Weights of a small transformer language model: 97M tokens, 5782 steps.
Each number is 500 + 50 x the weight over its row's rms, rounded and kept within 0 to 999. Layers, rows and columns count from 0. Numbers have three digits each. The size before them is the row's rms in percent of the matrix's.

# layer 7 MLP up, 512x128, rms 0.168, rows 276-382, columns 64-127
090:524474518467531460501512454445486485487392546488472519432635434506517508480458502546477534455604496486475488485429465525470464510494474514528486538475424434483460471519429540522545605474558505
093:442482536481450545412610481535512483521536499469563499458470513510478441407542512512537512510532576503492502638502551443476529460601518510477555561594477507474479429499528534557497510514438518
096:405459558553513625485569595417535559450540441457473410553444518481524527491501487521525400618469597525481448524461470510549458484527572373455511513483530481477552503492552488506486517504436612
109:506501497571453513463512498468517453450518477572513537434504557507485485513457587510642461537427533462544491530502508464570601516578512514434456532551493463462433475469526485524508543462516412
110:526518571532501444445505406471402474538600504512478529371491508471562540560492525578410380521538538447443457527407486445522493529517563497421551476518527415476498551387501476454490555545452505
091:528491531437478446538564453495466511560502487523524460619552464450563431472445546491518608525577516446500565503429547369474501485495514495536464467562545413519457519433574434469453528470518530
116:447471465470556497620489495375500567513552457384542496437599566467454407508492570435553544461570449503428513462482463457525434535457447543568479474560505563479526489439491546419477503583478451
101:489540634481468484510496455459520521533353397547421518472466525503517514494466422460477505445498604478598521494450540601555426464577502471453499536458438548502443545456475548470422520506505532
095:560548528504538463471537477487445548547527542426519574538479529473416483409468488513546557347512486479467558400510539539452535477484548496564459520467564505567520524565457542522511446465577541
091:607406507495392458520457477376488508562429453451455368556505529471453468469442452520521590483447518472493490459535470545569542540436539417450481463524517495450520445474565446475548474494519473
088:527483452519477517354484425456461493540469497479548458614411569408411500361484516461500456569542484483491563502432463473489435537457568474461484509487451449492547553529476475467489498476482581
101:535630558518533560474496517552458453470458454422462547506495504523521444549507471612386494471533407543504524543494617551571514526539547509527499507454496524437449587533503504413492427553452561
093:486420450615540615552514514604437543451496456473454560465520468478532522411513449515565504536451438378476575465527517503483586365377462535523553515522549577464520497430439484414516491458478523
130:525513551450461464497516509524489587494472667556471540537537414455493377506397617457466520515537529513470497421454442448486442581548529524494427543551525510505480534520514495491465522517537535
098:526518428550511443499509447482507565417446504501492575531456496528586456441488412476475588541539414553539413493453514559530533441516562513452462470441463513515453607492541483432562535446587524
093:450513505500440497447550434608568599472495524578439543500516492495483460477492606487520423514551420566522584463455534427480480516548514498563541485536488565461411443497509379540531446475469489
102:495531532551481443575526470455549526554442480554528578538389588476522430463412416534455550558531430491413557468564344562581503521486538546499531544539498527496595502464414490531456534526557559
089:505476511524497392555489523649544506466516476493460564530414524492479532503480541525487504484437588473624479463442532424442475450559561497524390494443510563539427468461470575545596469472504526
102:552408421506495468474499564520529561527441540468488516454472514498450493571496453557504486428649566498560446429433530505407482494456573502561435542459464553484475499568533637441466488581514477
090:434501552447480387526505494430467542576434410539589580437521527480496473374487517557500462534412397553475506437506506426534500429520547468488497455512501425526520406434518492462525462513519416
092:528459513562444501553499500494454493534443464498456482478462468462540458459551473507507576548552533379530382480450574481479458467507531533464374508476553457514550478529484527626431425520412507
103:450469472446501487490549571524509514445485554404515441455484517471504513412449527457469485471418444554416507578496495517543530479481630492461531500495552528488404556367551479343489539570490471
099:424500512583518547501526474541450587485446515506485510483470375516521572499496513450643510480515534589480461478472555375483588484485570495495564564530555509447473483534504405536528409514447471
093:567518440473470476455475550511537547513490559542522512486506447501508379495442408521510530418446555478450477503438480565431510571487446421525547536542541529526470598423523601572451427493435475
116:489528569510381523483594491443630575430494493527506563438567497395558503506437468495504479446581552516488569529445529485555454495528470557495492517551517531472606571481469465478576564509470580
095:542381513506468583492536497519496568534438516539512573562445506506524527437533457444523519450441517444511497504492536509515537549517551419535517498481535445457460452461508464545568576539482459
094:399493478472473434520405495463460472550577572489544506548537483426417459456486494476569458391489472472495532498495433432523537421470532463500485547413522498472546515502504453397518514537501478
091:461504473476527520494626499492355535496429451520485368561502525516496476483568555470469544580551452537555519425403421460522501486496541514452635496455494647416490389553471496459514440544553479
113:489501515449579534550597486497480472398555454481526523465415523464514508481446573543410535612530483499518506524469429459547439554508491510422545539486488407429532500418431405456477512450566524
097:512491577487464483452518456496536520403497413566581404392569450512452428557496541503533591506461564538552539602455524495456490519433529526527416448451501539535564465511474465354452475467461496
091:464592415489521501544506510611563582437568543603433557499523491444456471533468513444476480512528505475498539463423610559467639452578409553556599498502474493469471398403469518591572621537443513
090:466467555404470588446425453564491487491601512548549455526464573451513598579537415490467601508442469513452596508473451452497426497406447491523525522564436482454440486506479466415515538531584525
098:449475480556532487501503530502489442449609492534506472489428545565463389401477425570558564570454457474543512547482444633464587514466566536481497509493510468473438420579500466492508534551480510
106:437551406524488607498516470504422527551455540521521507468513510488467457500561459515462505574519449427531521522473386545617530546516430556437527508575569453459527441465528437505497488518491480
091:551487481463457467505519532471463527460533533502449499540412554501462588497453494455399517443469487462487558526523435439492392505577500469483541505508527527420429527466616497458524464474414522
099:518397503577551495477539578558509464521550567455538487488575514525496471395476541485616453471421537438515472548566427502514494555547461516544561468578504484511519555454563506479404437570506528
089:531577506523562584520543562515439509554390516526543519540492487493559506551451454398502586457434553483412528385434473411511540522644469497562472592479443545554459568503468498476491492455500413
095:488540527493582412480454504455511432557384512603422438511504444417545551485431437501510531533444509582569529526504479470506525572561556530456490440441375485545520514472415463458523496553480533
096:537499462442488458481518410560459559534475439428533509441519519555500393548519508519505481478574516499547440545489475444488445501471450473435561467518622521475449562514440542500474554582528495
097:500496497533488527443527497393602512566461511455529538564570457510491399467385480479462498504430415470613520532461495482462509470515569450465467495582451454506592506490519496522517542495390485
100:542604537395549508427481465581523553492394484535478546412544541463570423520374494497456520527442501470419465480462449441477502536521552524404560530548551532494368480521524501486436499473492490
098:448425561493559447601498542474515523521548445484514609477540458571508498496517407474509485533500482507470449534500425479473527463587584476547455517534522493486359521480416550534439412439490554
117:366488410489446484398483486450577593552582611494504535520502556521590512449598464484489484554551524418439536452481442574531487550444596565556478505532486484524536452513583488528490387559522470
094:488506495564523565394512484527489523593454534522606443498546523503465478532495430599492507594553460514461411524454406567413559487465583549579545480462521439554472453495404485502443435479443390
109:507506548465549434382503477466540539448584574525423435478566415438553534453530499433489616559423489455527524513537451523527523432580561496526515539479463527438441586504369530476489485572554475
105:454552476423496435490452467534633595580469431511442571465523558459521482437576480514478529492382585481526521470484487587528506554476459498429565592519517430498414527437552517512445402554511536
098:487401488645462538506544488527519499595499578536546439534535580529459418547529518620569390510451453447441502427496511488521480449533469454512558468503512570480461395483418421440561529486446584
105:433527480424515538549538419583370511468517462423500454404497582531511528471442402494473429584493505491508484546513442504512529449563546538431480515515513477484463531485495517502503474424521568
113:435526533437472440481527515500557528561577468523510571446485442528545495476483494438510464523472480553439465506474623499592580388452516432480540496599458401503496411494476482444461514500451432
078:415540554487473523506545527567413408593449433518541495590593461407445586405406513548529413622600446437470554465516496480510513516465498502534548449556401538540474432573522565504506505450522486
094:536496530583478473484590467479482479496548534544524459554454517459539617576475493484453510537561540444479581516377475527615535394540473569513565425452512530457549593456485481499406445459624525
092:523404457623481521504472508538499488536451477502484475573550463511440351528497495516500540425438550577418477513527522552505516479547485510434477549510455483546468485516496390469409522509550569
092:555609579474528502555556539554516600436460450535522477520529472558636555480391448523505486470513381517485475458425528505544573531519527552514492523517466521477451545569427517441466538555485466
086:470497456535543454584527366530533501519434457530557532533551503533490468447436588443491503585454434592544417539536528493519525449442494465500584446539585493472496482571519514392452503495527527
090:515525396521531393510520496436558513497587502516435523489554516538448389503450435487514489465529562506585472533516502468528492437500456561587568486514564483571521531416399494476543536403560432
097:556467490492497481540497525440515531537503472520448504515528495493501438545533471388536558514511510486463509484432432498538391427493488539451462478459493533442530529429471518468426411444594462
104:571438495582499445472488407459468480466533439555529522525491454529516523486364436498467559488423518432499476531431478459501478571487603483459562498517532392453488522533510457534492510522469629
098:482511456563436433439561555530589481480567514521506441505508466517555459517436512487408482516513511524409448471441510396500422409441513543459491485556475444515421508579492502438408510483447573
101:543394532510506461511555530531515565542511415586570474524452451467504457464466531530455414518543473537479475517533475415627536466600476517470498452478524415534461543534455498455504508508470557
092:462488528553374562593546482495444552454401459407468534484528498620380434412556455596489417434507439511489521433436561518528504527433472438531542554503408465453452539472489430511577509508397542
107:558558458463535510525475424498530452492468535531466442482449478483527533543507536496520471505499534580458507404526509425581423490483488576498538522562463502395494454478557554482479492533452564
098:530554462535442537507550540542450457587504518463448445490470529524495521365500502470518491468388556509545582460453379450483476487572520440444566474568516482490462465530526434484516455501533528
103:514428535517437494417456510513527526520393468516463499457456449440483486467521428558528583450507499446531574457505517460538478517571478419459474464525535521508486573534447450492487595508545520
096:471482512594493528477468419570628511476477453520472505471519500582493460520441571470548472508377498473513506514467480383530555380518508525537557435472506492441478476615514448442440506478469502
099:474491544397406490514545509512505506559563509524467574422510501470500497453570458496535519484551497543514541513479507462547472443489515488564528443513435496590466297461555525546429599521457485
111:417379512483446507537510548544420577492455604482522490530495554464484541505543495496549416540575472437467484532508634541589486478484536398541510413477454545489426583417463460399619529506460444
100:440541556536540492562468450458486464495511587451459491491527545518512457426458546541468465487436448459526436543479592484464534471507538493526538513495562457426497548589556577416545503509430524
090:464445477482558534445497550526513463474417515471537527433475522502439538415533560510498591508435527467530462411506551513403456535390581406532518464480558548468487575481538468539458501538511478
100:523392469447526492533491535522467425560560412549547638586474518533460501615501475479522547439582481487519461478469559506410482508481524543418491501509530510467435527506388477485497470527448470
090:560550532470498500441473509543544470504531503526582515450506491448409556385469553497545505475438463543466482411478512399552426516588596496409569461536522471440609554468476484494515514434497509
090:493451461590558471572496451390558502409538498458564426409564543570451461503472507540506457508604395516554514503512495474453449470464538552489499448414480524553459443470508540523485470543561545
112:484522562503507484498534425456480520437458495506549475529557427482525500533491506618505520464516493450448496576496488365516460576513566487465546527500458485574484506483520504531575468565456612
110:532471453466488515547507470463414462495562570535463500382518485400481531550487487473508503516410467501416451514376462446431470539522563518469437512529539458497521425540486452635485470498538577
097:570479520520545501508463505464537498440562463463531433498481473519474578539414365514515561544516535469520496499585524525501549431475513484590516434448536572376496600487539567439424564493515452
100:510477493423500501463476481451441478517502546391482545491457510484580470470464455520488537425606518530575477488475527489488510545512538500526511422461428479535324612588461664477527549489499501
095:517483466543559523493467439519497506497484505456500482487406424491533497532501377492472574522517442418453438433424523515499566547500449415491631427506509382383569487504604563521424501528473557
091:527484527513540443558553539477414517482552619475555416626483496534464503514493452442544450471457490586475519490508539452492421529457523561479482493548506483538415427431524491413578513488409541
098:451466434584531429439451507535476514513544495520524561548513454493532519536589543442496573372511544446496476484484548482459519488535559546556547506470687510474583575530456546393489475520612425
104:454542484469488532559538429477471498572454566544539511477479398513539537540560571504436519526617528544515551540437553527530445550485474517491477536491430437564548525537623467521525484499447512
109:540470489476532455524532540505560624507448522478529538410510540492600460550511534458450478484541517509554544403525534456523510532468524608434556577518404432479465572504496425479454585618409373
089:514506484540430498508527417520511429576435430417543572585472431495522472508388390466469553455500509585545541493451469581499567572500513483547567577487628502480431508515448421558518466618493553
104:432483518367487463513525534579475480417498487571492550533562458507570589589529503501377474580442605481579472468462479470458475503596580573490533527459463556532533536511500546497447468534460440
108:503502458531491447568491409516549488488503466532545472488504452473579412470465506495575466572474506488533506558427499527405503574442510563396450485439506502495455545496408561521474438548492472
092:561506463555460475503529560503533472476515628545506475477545433493481387523427504501554464486526386455483478495448452419430550573474516470499477457516492510510491599411475471392535483473493454
117:448476539532550460513428496410519499494415492539457533436540417525537440531494496502453588530389558506494535548474454411530443461557446486528547461532448576382435544386435553526432577603550459
119:463498513424469446487568530447576435443464469457512551457551439534499506502479607516483527387485500503473553530531502425467476609489485498535526491437532575515458470432465488489457551507439474
096:464479480549383490458597481430525419509556524546462487516529443610432572612549453509480573526503493487373487527553448518447531505596614379521515545463562466514447539454483477476565576473493466
102:523429517506602477634524402406526421460512464477543475528549489436413445520452511477534510467545530487458519530391536469480433469398496557541544472470521547453518482499432557421461537455513563
092:491541506558495496553514546460414577436478467525431495473565451465553482502586444478606573477466464487478478468457454475436574461479419543488532335485573565518516497449424475483390537466451511
097:504483507595551565524471426555532506467466560453475424480467539497512523480475474462596564480523484458546548508383432492443512522477518410518495436557465486542452499534606601446494518418490509
103:552486534549544542469438425492439582564473500469623525512441462570419568477529558440457517432483446581509539572474519477479458440505437515364599461392429462565491525495541474443522451447416531
109:517469608443465523494530525526657531527550544499503460417548457500517387455498482501542496396532569469526489508561401521500460473560483537503547426509336428469540582520478465501448480462518443
096:527519480505528546443530545448481560535435574545476576476509455561476509505525520553625504421406496437526569447495517595547412546520578526527547432496495552444456550490472482576495450548442459
094:482461437586525531575461479524505425470417461417511567462507425495437553528448598491503574535472514536527544510529557535445526529577484494471466520462480506532496465442493471418500443513544503
100:437466502566491481510573521376444560443392492434526432518542553541490604516448441502488430467591543541344510514514608569425531480495578525574532475487464546556439536547506507527486500496469385
086:473454443533571554518562522499585599495564450411455500409535484574454567470516543544430507498488520465490486409512498515562491518567429516490588503576516553523516538491518463444476429513522507
090:516477391582491450490539449517465472558482497573451512454509561495570578483491550412491496538470584526550584404472510501582456559558580421561496451513514489480516431326494456542490515469489431
089:450522489390473522585480498449599417566522454439553562525516530517523452554481493540518465432537460517532556504502460530563426484530403479492510553537564486505553402506487408448533453519563584
104:560536463529425443504537564444559539487582468445521478471558525461519441492526519570465501484441542364468510404560469443524438607508583512560424474449519530565507478425482502407418478557526513
091:474466535474476545455519410459522464510485476456567537495467502469485542436503556492504533473557483501511541577547595560539493487492516449469462571531458447461493504545608482450514418434558451
094:434501469422469528542552455539477437514473519437483530508559559520526468493490450479557452565525555466476583503431483430536502542469468475512508419517488511432420546435548495414482563564557605
083:511496436497484539528497496509402564412576573574554507450525451485467499496568487490535414435495532394458532466475433480552460492473469572433447571462529514544505538486543542532669455537525511
087:406488470521422513572529453509454528501513563478489453442513548469393521524450541549458548473542478560482511476569522559481579501573514468616497512544509536432489527408529561604474493568526396
088:463572591548533528488458486464585514506538485535483538453451497454462552577503445496558484567528580582504507554542501534509499441493506495531672469497487511445508426467542556478591471482433450
112:539554551534489486486478466484474598492536472591538497484500390471420469511429532375503447523515446495436517521528562423479462509490536473563501464543474558425553523556507407447560508437466546
113:486464551554580477578539482431465504606532436408444529458579492529447525502485540573468473453479543628512419528522546446524535549495581466584476393516524574439502541499492605485444461507456444
089:466589493501455461548497500476505525399443519506517537463576496565511522486549459466536510569600476531509454540483447570531595430611419447492453453606381453425525484507531468427540445468504519
# layer 7 MLP down (transposed), 512x128, rms 0.159, rows 276-382, columns 64-127
094:541436545490553508640438576492455442558412523543430473537490534488524548507456557523567508542424516534462479515585541506534511461527536511455580488412511423513476561471558502445395464577454546
094:544457541502453544462518482527468499471442455528605496574513451536614489533600496489506513385430490511495512506472532524449444496577388469471674566507512487583491523537451496538481506546488418
101:485586528480479361479524472552434523453570472405592470493513530399537448496571504512556496457629517581507510521514552510447478540474586440518542550549525505467459526554424523495558474426455439
103:544473555481465533531506487464475595458543561554491424548512461611538465454541456490546485525463514548583506486404468505494557530463586543538408520522532467564479426498461480519526466548480423
128:512466462503456531494528464513502503509512485476505478477521436550509545589489488451551565539401451522516478538485617577577441555532569439465629489493486509434536429622500555517522546514543575
091:533491533483448569515533487463557467509495567543389441495451453446479461425517486571572567546482559471407514502558427504490455465464421437539563484444548545572565503400395437592536480490491427
107:538414535547585492538492425570548585438487543546531446500533491530580530476546481528451563441512597500482473425516500497528555461449615493614456464510464535465453507383580484505511571478556589
108:558374504532455554463552573482471456459521563438493396512519564502526487446525535580560420496447441455569533410531455506486488492480474611507520537499471480511553525552476514495464530561472540
094:509546478450454438478467462526471524520445513533440543491506512432519663553426520471534497442489419617450486560521507481466511483539492489492555498458467476468504435483539478466509409509501495
091:425569443586593455440521535466539532587590412558449523441567532505499420464480488528447555517466483440416530567587492409499411513480568464524475494532545594541487571523491549503474425436504468
088:556522464427552440470521492509560508503511452595429418604411551519481475461549510444490498483461501477567412578522524476468473551475513560494571514455504554467452561497489483468436533566476474
110:517515480483473494405523450526584426540441542451514400465451571478611471475518451505563525506517524460575499449409465490455553486410560547581599515552471490510512441510513513469566461560435476
088:497618598413390444535448511519529541534497512507509556536548522504504545392568467449456490390524634461492474452490432500567501516481474464429456528461554543533481488494556424513528524500451489
122:523489554488454532439458450487530521470517459469435479500482511629549544518557472486501541491502518506586516552541558465477533488529626454534359399516600470451619387430491526514587535487465493
099:519468606589396463508495515506470506470429594556484440509549528434539482543587472460571504552434479474454400567471576465547525488461385532499507552540494501502414463515478480457594451482524522
084:532522543447569509477435507538513463580454440503483496518528558393452487451573461489488509475494481416479497564576463540485506558424561528503522458501452497521579565398602502568461419424572503
095:393549462398498470480554498482480486500446412572562513452507464482568554442546484448457528490598464476505559477497443538452467495442570529525457493476481505426481571587435424531577556548465445
090:572507493485479505508533502571440457504515553548593520585552669495477507533495436486533543469592447414497632496503472490405476477438566575532480480459543509478590468451532509467491395490501487
108:493499521543415489460518534493506584542455510528515528516510372496498487521499461562560576507583546546469397520623554578420482548456483460560496530513495548621530464402540432528470519491542533
089:446450575512550498540495441469521506452509571534465507497490559619436461618540429566535432526432448452348505558572487513507401500520516475530591450446451494562518528497499523546454467521476512
089:540462524422535410489445471380486472370562513445532498546449546522500463550548429515508527550455413492488572481401438552548513496506560455565583462555507485542487537508540426521495576487553486
095:516511426495502538497457469475499531462533442572444494459555562517483530524507596477498557583499448533553487455563537547504487488487442376514491568494490572540446554553549496549535525465491525
102:517478500570580427528504512412584423454472535548564519471484529509509441463443531466438452519502627506552543514493415652467543508563497459528502491433513532502524547532610550424489536448540474
100:399481427533492456510520576558488508487633494353520483510412464636427541532452519548569457487527494422528409523558483517400496492403466547533518495502526574459478580551521535468581512506472564
106:505497535532529527512535506503533513382538453459480446568507461520451593483513521449595623650503522548595515520526539497534472543505489549500430482562488391424455601479484566497502494459584590
093:454478536476509577507422520570410488434536526412532518541523449513492486559561549443602468516371471493604467490437570513551591461511552566491491475592557426478533516524495518525542501513449565
100:535445477566514554430415480550490476533506414534436518436505422480497439486486474523531456447499514481465556574461493446477470452453525555551500339485491519504509432542561464483513564428560538
098:522501497515436527514365520503528486548505602478509540534448554512488579420510508531532551572443434514451419568595481606513471494482461471487470549434461498501452578568490530433461532493577490
108:500529522513441564588527539456475500543409538411538487535491476506557493499506499525596539423546463478420540468607595527499429480493437544456456556488557510571562620470494481509520421449586491
097:502493511484486602483514495455560533533529467551493501563472609470513599552459478503532413575610582578517443491465463462519609508457560492447574451488438533453522582456508508523506620552489474
081:517341553453619489451449481493452627493511492522418454589407509483440482495514569484545457492540471485549575569599478479483464528538582549485504542500435564532513531510536520576434462474448483
092:500500503480533619579405471451524566439420543532411515529474402481526433481478435496573501565614503561448610459460389484551470588582492392480485539514480443467539499489488476470479491375482543
097:328499481441513471444488424403470580517513427487419471544613475550504438476494437507506500437511479473565425430445527591521534545520563521546507503479502515570497575474527489538424550504431443
105:526489578428465452500366505495478576418509555467565521489504455441483560541442514511532467469558520612480545562476490570467515625516497527449582501530516548488440529517462575483405413555473498
085:530444460432504543576442473514543473553539497553450512559457423507475488504512538508562493552512541497510523613535541479555516387441520473456438441494485422533468525485597457561500600553575610
108:413514537443562435499544357453540501426582450518663434537505478488511507554419510485520531424509621456532512459467477461563493444493545560511463526494496527498509543552375500539529524468503534
094:492543497508530460461598428447492490449483505531491550522488554590507490502398501576482497466404510449490566561565590555485458431443509472358444531594476525487589507414463474404515563540497463
080:493547586431511453478447500530569506438450492545459533547445486492555513603502588483535497510490541488497397607567556465493458513504445419472548486535479478466478636516561510514467412522510477
107:462501475474383502467477485547504449505476632483391470436504445555517533543439493569533449426529572486409521541496514529477475543435443489524483431587510603478566509433538553420527503461493482
103:412547479470514423381507515530484461509496499526598490618588473503490466415477569549589451462410480455472495510564460521481443567578431526516544461522587578440488501502554522454563545390629490
106:533549468526428509533467565478477485505524475493465465443480417421483442484565552442526526496495508538570479544611547453506541542428519407430518566464469439511503549563418496548518542569525376
105:455427547503412574588465459556539438554500561515498496436535593604422547474462528395508467517507497519519468562442504566490477549546408543507543491497393472612519475435490623505479537494624509
113:496428554494443503505558532473486552429468553439567474516570501532502385504570511513510451656492449527522497440411469490563491494541574499481502374474456488538546513491540407531446557499420395
087:524486482476610522527438541446462532448443429474400512536536590553530443561451596529534453464489409480527502380490536523543421517523539473551477449507469475524473425430418504474487514582469450
100:570481541496480598418408532564510453522512501476478517520536453481465556462485478510415461407565502575439469507544488498470477585426549393506489414541528482567492466519479501500549498379480495
094:498482461501507513515475472542475569517495515426510464511529436415529538566518552403503456463520416483542492489479519531501506499421542439521472462410536428532492591617486493589432509591456555
095:524573507633487498545479497440434500562542453497602480532571478501521441577471541574490530430507488441438486450477422517439482501490498522495386489534485563496445402471515547459584439548457536
105:486470380503493508527536361513429570557581536544491530567486410559517502468411478539485506485508467466426524495544558513505513558589555478582527540488459599559489437419430445558511475498501497
112:524479534525494596503510437467480486464547596539454562479518452518553368510505456536535538478424580535536521558448466554406469494513583583538480434519462483534573462459443480527528526526582486
073:485502555446528504516538588556470440538536487479540514569482517615405431528488553478542433545518441481628480456453537540560512600512529510494412487509470514506540496446578482519536423556539498
113:468439629525499510449537478372545476488485511447574443556546557499488506469461533517441435430399476576485500450543476513452527580512376482553483503550503527484415401511427478526552510480482511
097:470403540524451539449539437500484538534444510420574498432527506514508551486534550488481542484487503500458444494509597469436545519566525498544474484399412505502587389517512459522479539479509498
095:488451508443462625478524464534391526500500543492423368519451540459456503485520577541543483431459543457481589561640513532568482570494428481458501484458512509582541479437549460515419525439544447
087:496455457562415504478510520419512583464525470499530494452563511408505481503577470592531530479484469442497376535484448526522488446477529561462524428518450535457500460432543511453379440470526559
092:440457499437553477535526511603521555520441435459445505520510487433515468497451485391451489512541534475476595546501537452523489554506525458579505438523546543514544483542560482511412530528444465
092:541531467544494467432540504465526436489527437425563532529427494570506610604558489583466507422444581422439572519574494435535501442427544451495545522445511473370497482578534483465502495455411587
109:477524560566515521518433538565470536448567482544460463390546462392419440591560594504439458448507514485540508524528430500518442460525587461536588494519487511527454518588554426576521442441478495
089:429519473531580426667525460553526539540496409542532516474474529460496429492477542482553434444591488569459475518555488518567631511447563464508545423458471508519502525487466471444479563537407459
086:528441535452521511501518464432463780463548453557486503437455476507470489468381487430449488493617452527507404405473538499475426463562474520544424475569569514477538566520536550466497532479465448
086:443496549538495500505438486482539479543513583492599477533371495501489508511453566474574431561427509581486447529494471528498510610574565522525612491507459509510456516559520496541469522571594522
113:518418477517501490466493455477477450552558461556475422555487405468533560570504517533486489508582528487488568447536495448546518480488526477534393508549567478501488491473551532505473432439458487
108:437483532546518469604623476469514493537463453512514487457518477507397480511477396545563508475530514457476546454552552526472495480467594491517471510431436525545533520517454609495520529511460540
095:493546521501536559576510569479482507493545510451418358392497529568499402512519555497521467559524493442516449526490447539408509544539487503459546463507507516486518490457510522510559665519513408
096:418417455419495527511523460537508560434421476477433463667430620515526481564503482510565515545522508443487495530536534598505491516433489474445411413481516551511492448439507528549540501445580529
100:590593534455474458572483471566506583472454551450532496534509533545476584467453475467487517546470487474529522488534602484489489523489395470515509492481472454483439629508439528522568522529542500
102:475429381521453553483374429467435420528476445411377540440547514423391498512510519454451551525530435479533436485540505491452487500468367435456465485508409449489519532583409465533501512521550507
094:511496500470673548374564530531556498456608557500533505461461600585504487433468501528471430510540526426517403489498538522535541505490595463513471482509457504442488499480512531527512496541464496
087:527464515515511568464508564466548468460499429467415492500518499495535521501457521498448525498493419596523603562511496530476433498597478515445473528500563451504586505503499507514495416465528576
097:519467460562456538461493467491493431534484494447522487510403413546502502504514524468511503529495487552515535474505478466511494464535445391473533622457408434550429514578500470534530481481527535
087:496478496451593453527447511512513494510448495523506506510577533534580478562508515522417617461523518560545449538506510435368535573474511568487488544481558468516437463589511438512469445508483487
090:565593514481530480539527439452505559545492430489490572538532440412494410556570496527570422557511470435471449515568518528513557445513555428447446509538536532537554488480519514589447512565504477
115:556569482514539540456514606478497412476541547444508507463452472447366502449478519505424576452470539517515547591510499473529539441552509605510589469421491395563484549520565473391388400493531533
108:499450516503508546494444470521509517490494501560474652429556483558486392440563469531525515594510514496573473497522622508490510530441480378509482475507532489507550579484598486473597499595548540
104:479567534462521492472482528538512561472515557476573537516420552438431439505508573457403466493508489498505578463529563486611396554554559397517521608390506365497527534464472496492487517523485457
095:454458582545487565578442490551489538506576523556420413451459425491466528408539533512529535511442465505450439508536528466473552577507450504530409527422538502491458519551441436527502553469538545
101:537500518519542419483525488484490512522468517471494540529367466381439448484473486546430483508505458518409495533619592505525448476528546500491510498523477524522565440445551505486483538456509404
094:549482477429554484578538401560462469500579528543614506464458572493410476507577490525509547508403464492467464455573521535462517499438466536498397494609451502497513591562515531441432558596474503
094:572551471524465566554447579498508471533471490520495521460472470537450565546452452526547362616597462640500503487574544561593445490515492497511519478467466530502458560472514571528426577544574521
092:485488495558511537506496542396508528561560492431411542490477517554518573557418512527526482522516538495499553577543660461536529544541527430594449385427544537553454456531511433531501560519589510
109:519442420519576439460411518497495563570582555567484496502463534488485568503515534511484493407481457565618460483578492563438500490469508540524553578523545622557548504556429429478473505493492541
095:431494429506582450519516475482427496461543491558535454403518533465530508486530490566438509508516438479514464553446521489463460421465385558481412452421570545516577539505523497519452564429575498
108:544546410564427541627450506512412421489561483451625521440473449433523532412493539558546559504425445468377429485553506619469579496483542521543488429473413549515502450491555506474567542515538559
102:456525558553484481490564463408440526493464648454571499515491512499378469551529493557489499474421516479589511431513464436512525403447481531489494519495548428427463454597502542478506423497428580
095:427439445505523473495491622480503490498553518456547526585466424509488565576552513598566445481514525554561502640538532426559532420555484488456583440530484591549520494563461413488534486497428473
105:480502487386527468469474481468472437516466510410336470521500457518497552595484521489547448538577484476497597553487482458490542476531355464466441551524574458525526664487480529511505448510520461
114:552514433491419478496464460416573455567439505502494606530614429416438506519497522441465488555585532518540488579483478528511554466601478585465523475531548484530436587461510428542464385564560505
100:528501525570521532551456463495592561551484472429465572490560563450417488393461508520512503500465494515518552476557520501547493390438574580575475576494465456490507408423515449464434524516479539
106:455553462524556552491557478582442483599494464494521507515531507511570547462543366433410493487528520481394456507590528510539473392444590547525441507496470472586437434492490426616477489529526498
086:433460422531522490529519603427520535480471554530504472491517516483432530429540500397490584497497386568453481404536451504522520490438525441406483473438504509430519463487549492473556530519563529
103:412464497442423603601490547435485436500601484503535483458495549545463398574523477462480531525464430503503423543484455530453543449406516405550464508527558483596505511496464463435547506479485467
103:597500474365446448508482511501467477495436552549454504511472509549532575473554484423450533467523491537524510507474576579443449522491624509510562505570482532520430397472551522588576528477567518
115:447565464503466474555587422520513476532485567493505474461469486438520530515598445505549553488502466549490511482501570419505497417447480547530548476489518506449420439532472478465500439548442465
106:557477483444503395498458510518475492491464477553496475480472508479534523477397528452561471464564485501419494506630527586430553508558397485531502559503601484385495491515520457507495457434496511
087:527542489410499435574492531537536508561563486559538414497506545495534517444566576475473530488437583477576598467398541556443627540536608434511482472485529491553579482399465450554521557551462449
106:537460532430553477511433583543525517518542481459419400529411592548477550445488481529481473409544486548453605554500523454537489534527422539446515535532476494439500415502481452534438484418480533
082:589517496470413455539488485442550442527555432518643506477501498569522410554447469433509478462484600541461586528473486479528502507449557395525490527529543456475429430447482488590455471535531490
100:495547459492551490500493548471584471537420457453455508493531488534519568552570494449553435470436547570544502542523497544506595382446390498532521499512548456544466614596558544315456593578492551
086:603474518589535435449449431487456470437555493453597567461645476578484487455604532529492445488499474552596480558476596537463492451546572453517488490571499449488504452466438492427477460527401530
111:562507514492431526608514514488583591505473529497516518472485595438542421562618536485507565452534417529505444514518506491591509522508455419493470503500501471445491586502455496501515457534428464
090:569442557516547477569448492561531509554509598553484482424500596521541496502570508567495451481526509408573477464505410473459519493498405455564584506507543590509493477532570528577525525523514539
097:512493496586522503503520459456500481515443479489440400507513506560360491448549539542526606518489473498434557489528540371462489557519510490581509508553495425539541571581508442559596450357517501
085:540546444517539516617535516501563517565461475490465553420375480573482476490414515475415539490536454547477484547546514385567524497555575433458438482452515455472492547473532454409486461546405511
084:508509527521550573483434598531535577537531508452359493551478544525559525541565546448445532470533487565539450544497557443542479410392530581524540449393523540581551537547533535498446447558508447
098:469507452546417559498450540449506535440405577444537429440453531474545478461543524500415560499455459460447427462532493530483474576510454550445444536458457486518519346541464513596531541495497512
107:568518501427515545495430582473456510601439562501482551525560445502477551483468570567548441469481528526432510546516457451490554461491489529472535492523475539529498438479528430504540443464491575
109:426524478475535553564479459539508501372516503479442493516487434554539545480524530547523512526413463485455537518497403413395452467504569523530501471473506524528526650479406547447552483559551472
080:463486545446493528545470495508457448525491428529448490561486488441553491553636487450461528442434533424432458579609457443572520529540575493596545506480550499439572407471491443512404415408423494